python train.py --n_kv_head=2 --activation="squared_relu" --rope_base=10000.0 --rope_fraction=0.25 --bias="none" --extras=["local attention windows", "gated attention", "LayerScale", "capped logits"] --init_std_down=0.00279 --optimizer="muon" --warmup_steps=200 --final_lr_fraction=0.0
Each number is 128 + 32 x the weight over its row's rms, rounded and kept within 0 to 255. Layers, rows and columns count from 0. Numbers have three digits each. The size before them is the row's rms in percent of the matrix's.

# layer 5 attention output, 256x128, rms 0.205, rows 51-101, columns 0-127
104:123110135128097147123111121138126122095139163067128135126102201186069073160112126101142157108156158111135091105145150138195094122150104176159126099097140152163151162148110157135107122159108065123111126133097115034117102111118077094073119086141173120086117121103079113172091114089141151148096158098106149111165115115132096096141131099139099127143153205110133094192185060125028150091116
101:083120111138121077187104146114097141128139111022137175166198124116138067113184163091132119177126107174122143113139109110128111116121129163106122191132102163096156143153102123091058053142076100126132132124133181064110148078138118139174127100123145114138183125160173088137161129148115157183138102153131092119118179098175154173114106144095111091141145085156122121125145165151175187153073
097:164126104128115119071101110134151171119118146119127121157139162160111149164178087115188081193150144102134105074114118176048113148143127182097098140144113096190127131111142176169124123147060110115139145101142098126096171079105159173136175141063183131080098108117191143065130121113158135173104146110082125164139170127174065106160140108138181147140139147108115074176096119148135089082090
092:147068189145115111169136150124127122167152127132196135165168141104161117106108106048111118132138180160109121176130120127121102108172156114155117130109174124076048163173163133116121185140156104106144154127150108120175114106058104141123156127081158105154164175125199151128135115091163148083165087121105152105138148109100107134148087172098150134141179135172087162181105179232102152131132
102:100114134167115120099098150153155151125128157109097157088178159136120143159111168131094120130123160123186101085175150119165155101173125105112138053168061128141137124092132106122095146102151145172155104178116142137150126128149139106092143127121101089108173169126154114153104136045070158096089128149125126123166098120108202182147162225141105122156089075100030096108095158144125154074172
104:119146119148143134127110148180153071106106099132167109070110139132138120148115121127119134169167128140100169107131087114147100101125118106144150152073129156147105065083068127038136111146130173151130113125212143190141162134127165127194095132241072165153145112099104149102162147116140155118144108136226135093154141131130158177133157168122114116210111109140108139118157084159174120130141
099:112135134148112158118112154135133165111106127080131109134156103184065140126155127206129104080146095116148159143134121109125125071193095104115148145112109083141134121147143130103075153165157144135125113116073095165120185126139182099139199115133111124129157083150137084082136116100154120170121102136074091084079112136162144162049113148197087145046103124168156190152158132116102149218090
099:090133130151160070072122074125088136091129120058153171083090177143135085173086142171151106093124121169146085200116124049127133130124129093186119146138132153156127101107145163096125116107080106119157123196144134116143124117146086071165110120155149124103135173087122152204143117188115113210122160112121097086107135076183114109144081139095090161102125120121109104133178103116090104154090
097:121167154126137107118123118198128126173165132136125148148156106153125142132108151078138138099094144130170138112140102112101116046143099093161162124151130176147114080128114121065173122157124132120186132101094095125133169087066134120099154170156167117118139124123133129122088159049116122078063150103157181080130133116136094061143119217135098096083077075208148173122100152155105115099064
107:085090145205092131101181130106146131112136112103164128133114146149183077174149062084145098140141076136131123138091079130139087155145167167160163112180153105163151131116126111066104143178170097149173129169169153126128111152132143129148150080139166168102091102099123144139118176074145121106090134169175090127125142132140173146173156131097085132167203097098143199058107108184080152131145
105:159110188089080141154164131100133159169125123107150134076137125133128121071097155155107123146132113109155147117101127128117141142111115144094130124164163106148126149081082102154097120127098118140075083116122159154000100149139158147084069080100106142159119150120162067160115118186172115166101108149193135147123102125115136078213110128166133139133184123191122077092174088099087193126126
104:141141076136157067123098134172092103096061159135101152177151082103114127130121126149155103125176106163124083097156096141125087166074066073103146124128142092149079139105183138112125088122124073155137105141121065135097120128136175110119078111133129189117136069067197078083142080053149158185160103074145127130134130147142119136116107100095189180084100119133150134160147130107120110096149
091:097224157085140084130154141107112142106113090126144219170148099151115110162105068137173116141115131159153137130151154156071164128120104117063124153145096135120149105113128129125120175100107197128116075088168154088158139151103129120154133208149114119176072139117147124125134116144156102112107133131163148185192107168094121183134111094134155115109077129132163163046087150059129154134174
095:144097108127104140114132166093130143112130089086177131162113090129095118173111146138168105118113205130149111105084152096139153127143076113169131135085163114101128125138186140129132082156102097093138112127144128143197205180162139153064125089117138091158132134136060110118131150113200140126092165162138120138060048081083124167157122163135125159084153063109097170111054165069146124135117
092:080125126116107092128151140122098099158090113122118101158132144137131125174118125147109145158149120133148122127121144131113169173162105129117102099143098064094126119132097126122190142156148050125110122093045111136167155182139149116201110132138174150224116145080157158152068078084114103141178164149167110208136060128046128110121141146144022160144119108111114150125105110120103169131120
104:113128073132165118102127126131160147183179105133145171173167113128155140100125123181131112143071122092117150126081121148100110099104163071135109148111140133105122110106173104143136090180112135117140091116122190116160143106105116105159128195079086180122117141151065111124107052123169114142126130144221132116113089101118247136111109054104182160123197120093132081130117097094135112140104
110:152115132065130143086157101132057170149142112139151128166101131168156126115194153177121044156189045154135124154131140133111114088132179123147095124147149079136147156094127161099123126152143137102093105084092134189129108100175152086159101110171089092117080139095217185170151095119144134116144118113060156093143105089131079069104145089128096139131116110080149152106134127092135151092103
102:083146138131138052127145109133110153177112098135156144109149142211196133135117122150105115119064125131131124107110130172082171129100126121162144147117157106094148173170150120148093090081144133094153157083081104064149090065173103166060128142098065140165111185148047173143095140163195177116151132148163111147165121125118138153134094109120185150143179138127140121167102160090083157120139
092:167159150165089178145116138143129131135194191188097136154113122180149154112138129110105114138159147081147125128162132162146142086080151078111101172182100112123172143117089155118118081088136123124082117100125119139170149079107093137181113149172106151147137136088147178148101162143108143154190083110181174200100139127137133130212115177180137049099184167184124103131148094123118132098104
095:087170126118154212153137144151149147123098113132087115102103159124193123165139118157109071107123145107150152131196134121090145132127144105102095133153130123097160159170132171066156096149154116113071110126168144089102157108117167081137073126228187159152146151160098074095163110130152159069115201135105168170085123152106116170204136099094094142147134151084092159134106136100127097113159
101:134108137151192153121101139151134178110122228152114106121133165151118121146155093139148098139182130148066159105187124099119118171144126137115089108162184100095138086117132113164097175143117143104121107126107163137153182124079086170117162112118114125099134103144122132101171113183080109050117085126091159074097104142127112140066104121153203056124156155164099088109100134119098066088063
083:130149200134127085105142068145110144143111124104116145161098132083154102097153159141109091070082121127153124081094123145132137098138087128167156161129103145112123160158112121102157126119057088151157139180175151132180106106096153167138138211154181144103103117130128218129106112084216114159102176107164182083127091135125100180133109110099146177135151176197158076133176160128141123142119
102:124136188103089153132135171090088124145073166133089082111173079149139119157104102052186120162107121160130093086144137108103184125093113140114080155089134142139167135136128077146115136109065124171128147147147152122115103103102143154129077152123102167166113103146192112140209176174146122066117175119151090076066199151116133118143158151063128147153160156117133123109116121180114140070090
098:110157147142100092139173137108109144148139111141094137136130138093115148123098221067094139136098095112133126174146108115176165120141135145094171094119131112141083107135104170105088214137109149112112121169112149146125053109132168148121117141098122086227101209186149111132086130082159107093122043104137086151062152085093128143126096120096136111133198137107181128136187132130159121147127
086:140146144050057109105147146093169088089130113080123146119175135136125094117060145103104144135122193131129147142138106102167108152160127161153160079165084145108099132129094083129126179178159116140159098144125127131064168148124120087147120114130147145072144171120108080120095147120150185110100073130157107168143203153134156103102072138101065188121133107108065078113155123151141205084155
105:070146146207205091044136107171135148116125092128105161105120093119091151175115167149125114072134117081143098093145111083090179139126135157149115157131162120137067097106105159123127194103124113145175149067161136153213178131165172112147152104120116112119112119152119145138100128122111124057081122109141075170186081115147071114135149149084116106157134122125129155131090112101087123066151
100:089101196127119136115054150120136140180116128151113112104140140118177123117158177126077151124130158158089152075131098131168131185148131124110152156169114150157097135126138178096100108103162137080115093125132079121120133102086082074102158180092221128075127169130133115112120089088096123136096144080092120128093134127103110104180076199112155149178068111164144114183144178182115143070160
111:109073156155096157150138124145162174128131116130120114132113167101130091118140100116105153154087099114186064064126097128118130147089149097139088128117158151135096105129122113113110092109100108095102136126111186106126118122140152149131069115041134168143138072103218124173118118132119101157156158132135101255100128124138148130110156112130108174137111100181115112128043142146089175205078
104:109108050084110144127139133147114149154110069141183091138112143138123171198104100152135159157099123114106118138167141108131085143180073153129096088175139142074100153144151086135122146181145101186135123112175123199101140119115152167131163166187112094063112100117164120150086084167091215104130095164085150143117199152107122156146141172129120095098162138151162141143126099091121056108152
089:191102200111109124120142111117078140086204101085136096169141169140123122128130141108107093129144173179159124181127139105113124167118129120166107156105172078126120093148182125131158160141101168152188155158134134111069132182100090142163109126098133125106106091157186073091089116184141105164091111170094082086137177122106133116168095093040167090145105155163129071108124107144114142114180
107:143088125103136160145159123068162173127167191113108107109157060081172104098110099132131122140106154148135189137111164146149105118119128115135139132132094070137097130113167099140092198142118099103151187101100173155140198130112121095074156112178073073098123170197087049138182102150162110106137134182169126137129111113199111149058138127159100140164145145090158124124141121105135123114071
112:132111138166100144129126136072159152105156095169140152164090173126138101093156152145130132126128047130114123108147105095192089150135150093124081127207094149143120114102114176109127146147139141135116112115164185118131132138148073214113185171103097093097154111110088163124097062169157165166119092168142081158110110103139100184133130144105129096151136175167080046111095194128120055135117
099:125132151147117175103146175118184134139069113129093109112146099090116123102134143077118159144132131105159116133093060156130136133089136141080128147135125140149109134109146141049172092118131164186126143185100143112136073094085140156100100186120125082053132120107179181131191175114132121145117133073112161079173161132130156142196118206212111141140122145135153151126081138173163134057120
103:145141125118193160161121119117171128148216159153099098179148136090147119154174153157157129135130111115154143166191095146118107142069143123138130132111157144143099129100122103115135124088104159119162181172136151083093121113113154119107140167144093130125137111060193069087143096128138129082110046111130072063136133151139082017094140117108140101122189119103111068104152174097139169108150
097:164105090100130192105133148081140117117115148106154129148116123119115160130168116097112144117161117125120144149088119098115115088169187155163173102151179100095162111132184120109092134102196133171080081114102147137134125155119135056182122113061101088136110211068137111168126072183131136203109091161113118184146176151173141123132092161165150095090168107133113161128175125130121185190126
090:085131123104185147135092117113114153122134114143114153093098115070140152060165155179143126137102115158124098177057106159098147151135173097126132157149130131136087148160139148108145162174159180105116043167183070083156163120095120111153096175148107095114141194082124077126141180152088131095130071141128108057194149104114119102104114152119084113110139147154164145095135067120198146094106
103:179150093178099077159174094139109121172107139119190100168158074154134103113145156123141082138118106128074112120130151126171146101178144132130136137121099074157127143153089173108079100122153128162099166154164179137215118108204131117136056090159113121135108106128105194129160099155133133043201121161153135148141152144088135158126099119132120126116187079161104113134080123128136176159186
100:192131165106123076079124155133158110116073172108133111125144128166129141101168144132083135093173220102157185149115102134129131122164115128115072141118131102103161129136162183067164058176127136129187102147181163139118127096155147122180136111077148112123110099133165050105168146125095103120116135111186147191113143104100135140135144073075101110119110126127108171149116120176043156170159
098:105123102086096148138125109183223119142148078065086123075106129146104104138119078118138160085106139126133134121118072163158074138151090131147116139136148149111159147143140115157104096102110113133184145123152171160048133156093096131118124184103113150123075115141090128133124151098162093130053118116149114098169123150157085113065128172079116135124109145058134089159200209120146147069086
092:134150121116130091093125122126128104146114123140136086131087117168123090122123141124115097078126159088106126137115133136123135169115154130152132148140119122065104153135084145096108116114130096138165135156199092169035093141184152088086118114157202187144203139132164188092115111115146109111146171195119115095137147083143128150098140153165088100170213066170176072098101126160131047092129
098:118185138135132157116092151098122157076109069180143147157037102144114134219140134092098139060096154119163161131132117178142130161084085073120143130150166141139135090113133129174123161165116156110194096096128126187123111165121155148146147071174167117089123116105142088134110135093207158129123121105157172095102180093127143088133148157096075150093099098133134072085086134130176099121136
095:134116139113102171184138114134124074087106141085152101136144120164105132189162097147127134041099102134206164078149130129136096098103132160060096084171110169128110087097159135162120099136103077099171153133111095111094165125084108132088106129069104107142179108158111181170150196134106109146143164106134140162060141156088186176159156140109119157107119105105098149096134125111186113194109
099:150115118128179173084168085131128107127156173123173119140123110159100142147102111106140135134038129152141140086157088108152143140162090071082110100140181131106111150138131100179115131111095140092102070173093160165124115185103109086115079109126079139065121104169081086122180095122098156150145176161114163186159133127170121199173127125080079091175143077183125135106135078088143161142134
091:083115140131135115149126135147111151124110134163128075127073178117115132099143148173105142171083194121174102121169143135112167168109158191088120138126146118068081176166126149086165143145144142106139170096107109194119140119095134165168131188142117109139154111130084090119139172152142093028146210164068074161143144113142154172082158146173163144102121131151130112175168187147145118102084
098:136117140152138130138082115109164086120100120108103132119106111109142129145154069153118082195111179038140161124133118154111086165132085138154114147164118169107104134164163155111156118114072141115139152094129119146148078170138200127151174099142149165135157140134191144081142099057123158173109168143074145131115119145148165056187157206175117095108125079116099047144137110130132151198118
106:086124182086064122125104167085100115070129101124120079139168140157123117127148192159095143105113161117113139114151130141106110177153115126179146112174155213133085141133103149172115141141089077135087124136144112059155126096201118071138094092152155142057145124123132129161117091142168117142111138071059114111164125097159194103178113103114140125092126125026171144136111141130112145101161
114:123104094115130092157171102118128118130169117131123110076144135150180157108092066118111146104109111093130135076156130145101095137096145137167085137107109070163118063130151134090112113109143188103155122139152143133150093154130111086078125117135066134157144109083119168144189101133040194106133098121181151114145105105170123072062118144121133081061107135136128140128157009141101187146161
106:179101167135097149090099149154125082126142159160135122104063152117151096173126077178129124117112092152103099072054108114143118131148089177110100128146111151128131109156087106085200112161133144085057139088119103108142101153131149111107151076071146128140147181132167136115111137120111108155142144118070084146147123137101126075148141137154084116128018156098117099138102213090175196123112
098:160112154146149119165140134113130093142180088123133096107177107163170132115134161094113105138127189108118147099122128150131109143075146107088128133145126096124081124130098135097120133134106145148118154135120174080144148134189061125136114133105183142144161134069138047135095062190134066092140099146170052102070097148116133146105166116068138093139079121015057106095091091140110128148132
105:091189117118134102125130124094174100075071110123175091179119099120210193143114092098134182137117115127133118128069151064149099141106152129131145123170126107141161123099183124137103157093169136155095151136093092170118142118158129112114133163185143107123140094105132086089102117134133139188099116160201163165054202102120116097089196159133135069101120152134097116101159125145140049121141
096:110123109109126186179173123102143086146177167122112110119116104118142131115149135170129178155111146110155110176109094121151095128136142115155133117142100147149110096092101143143132172158152109141105093162175138099086107111069130127210126109126135119099178183114072189123116173111143189111119079167167115158105108063192120117154122132085042140082104139165092175207098171095133179117075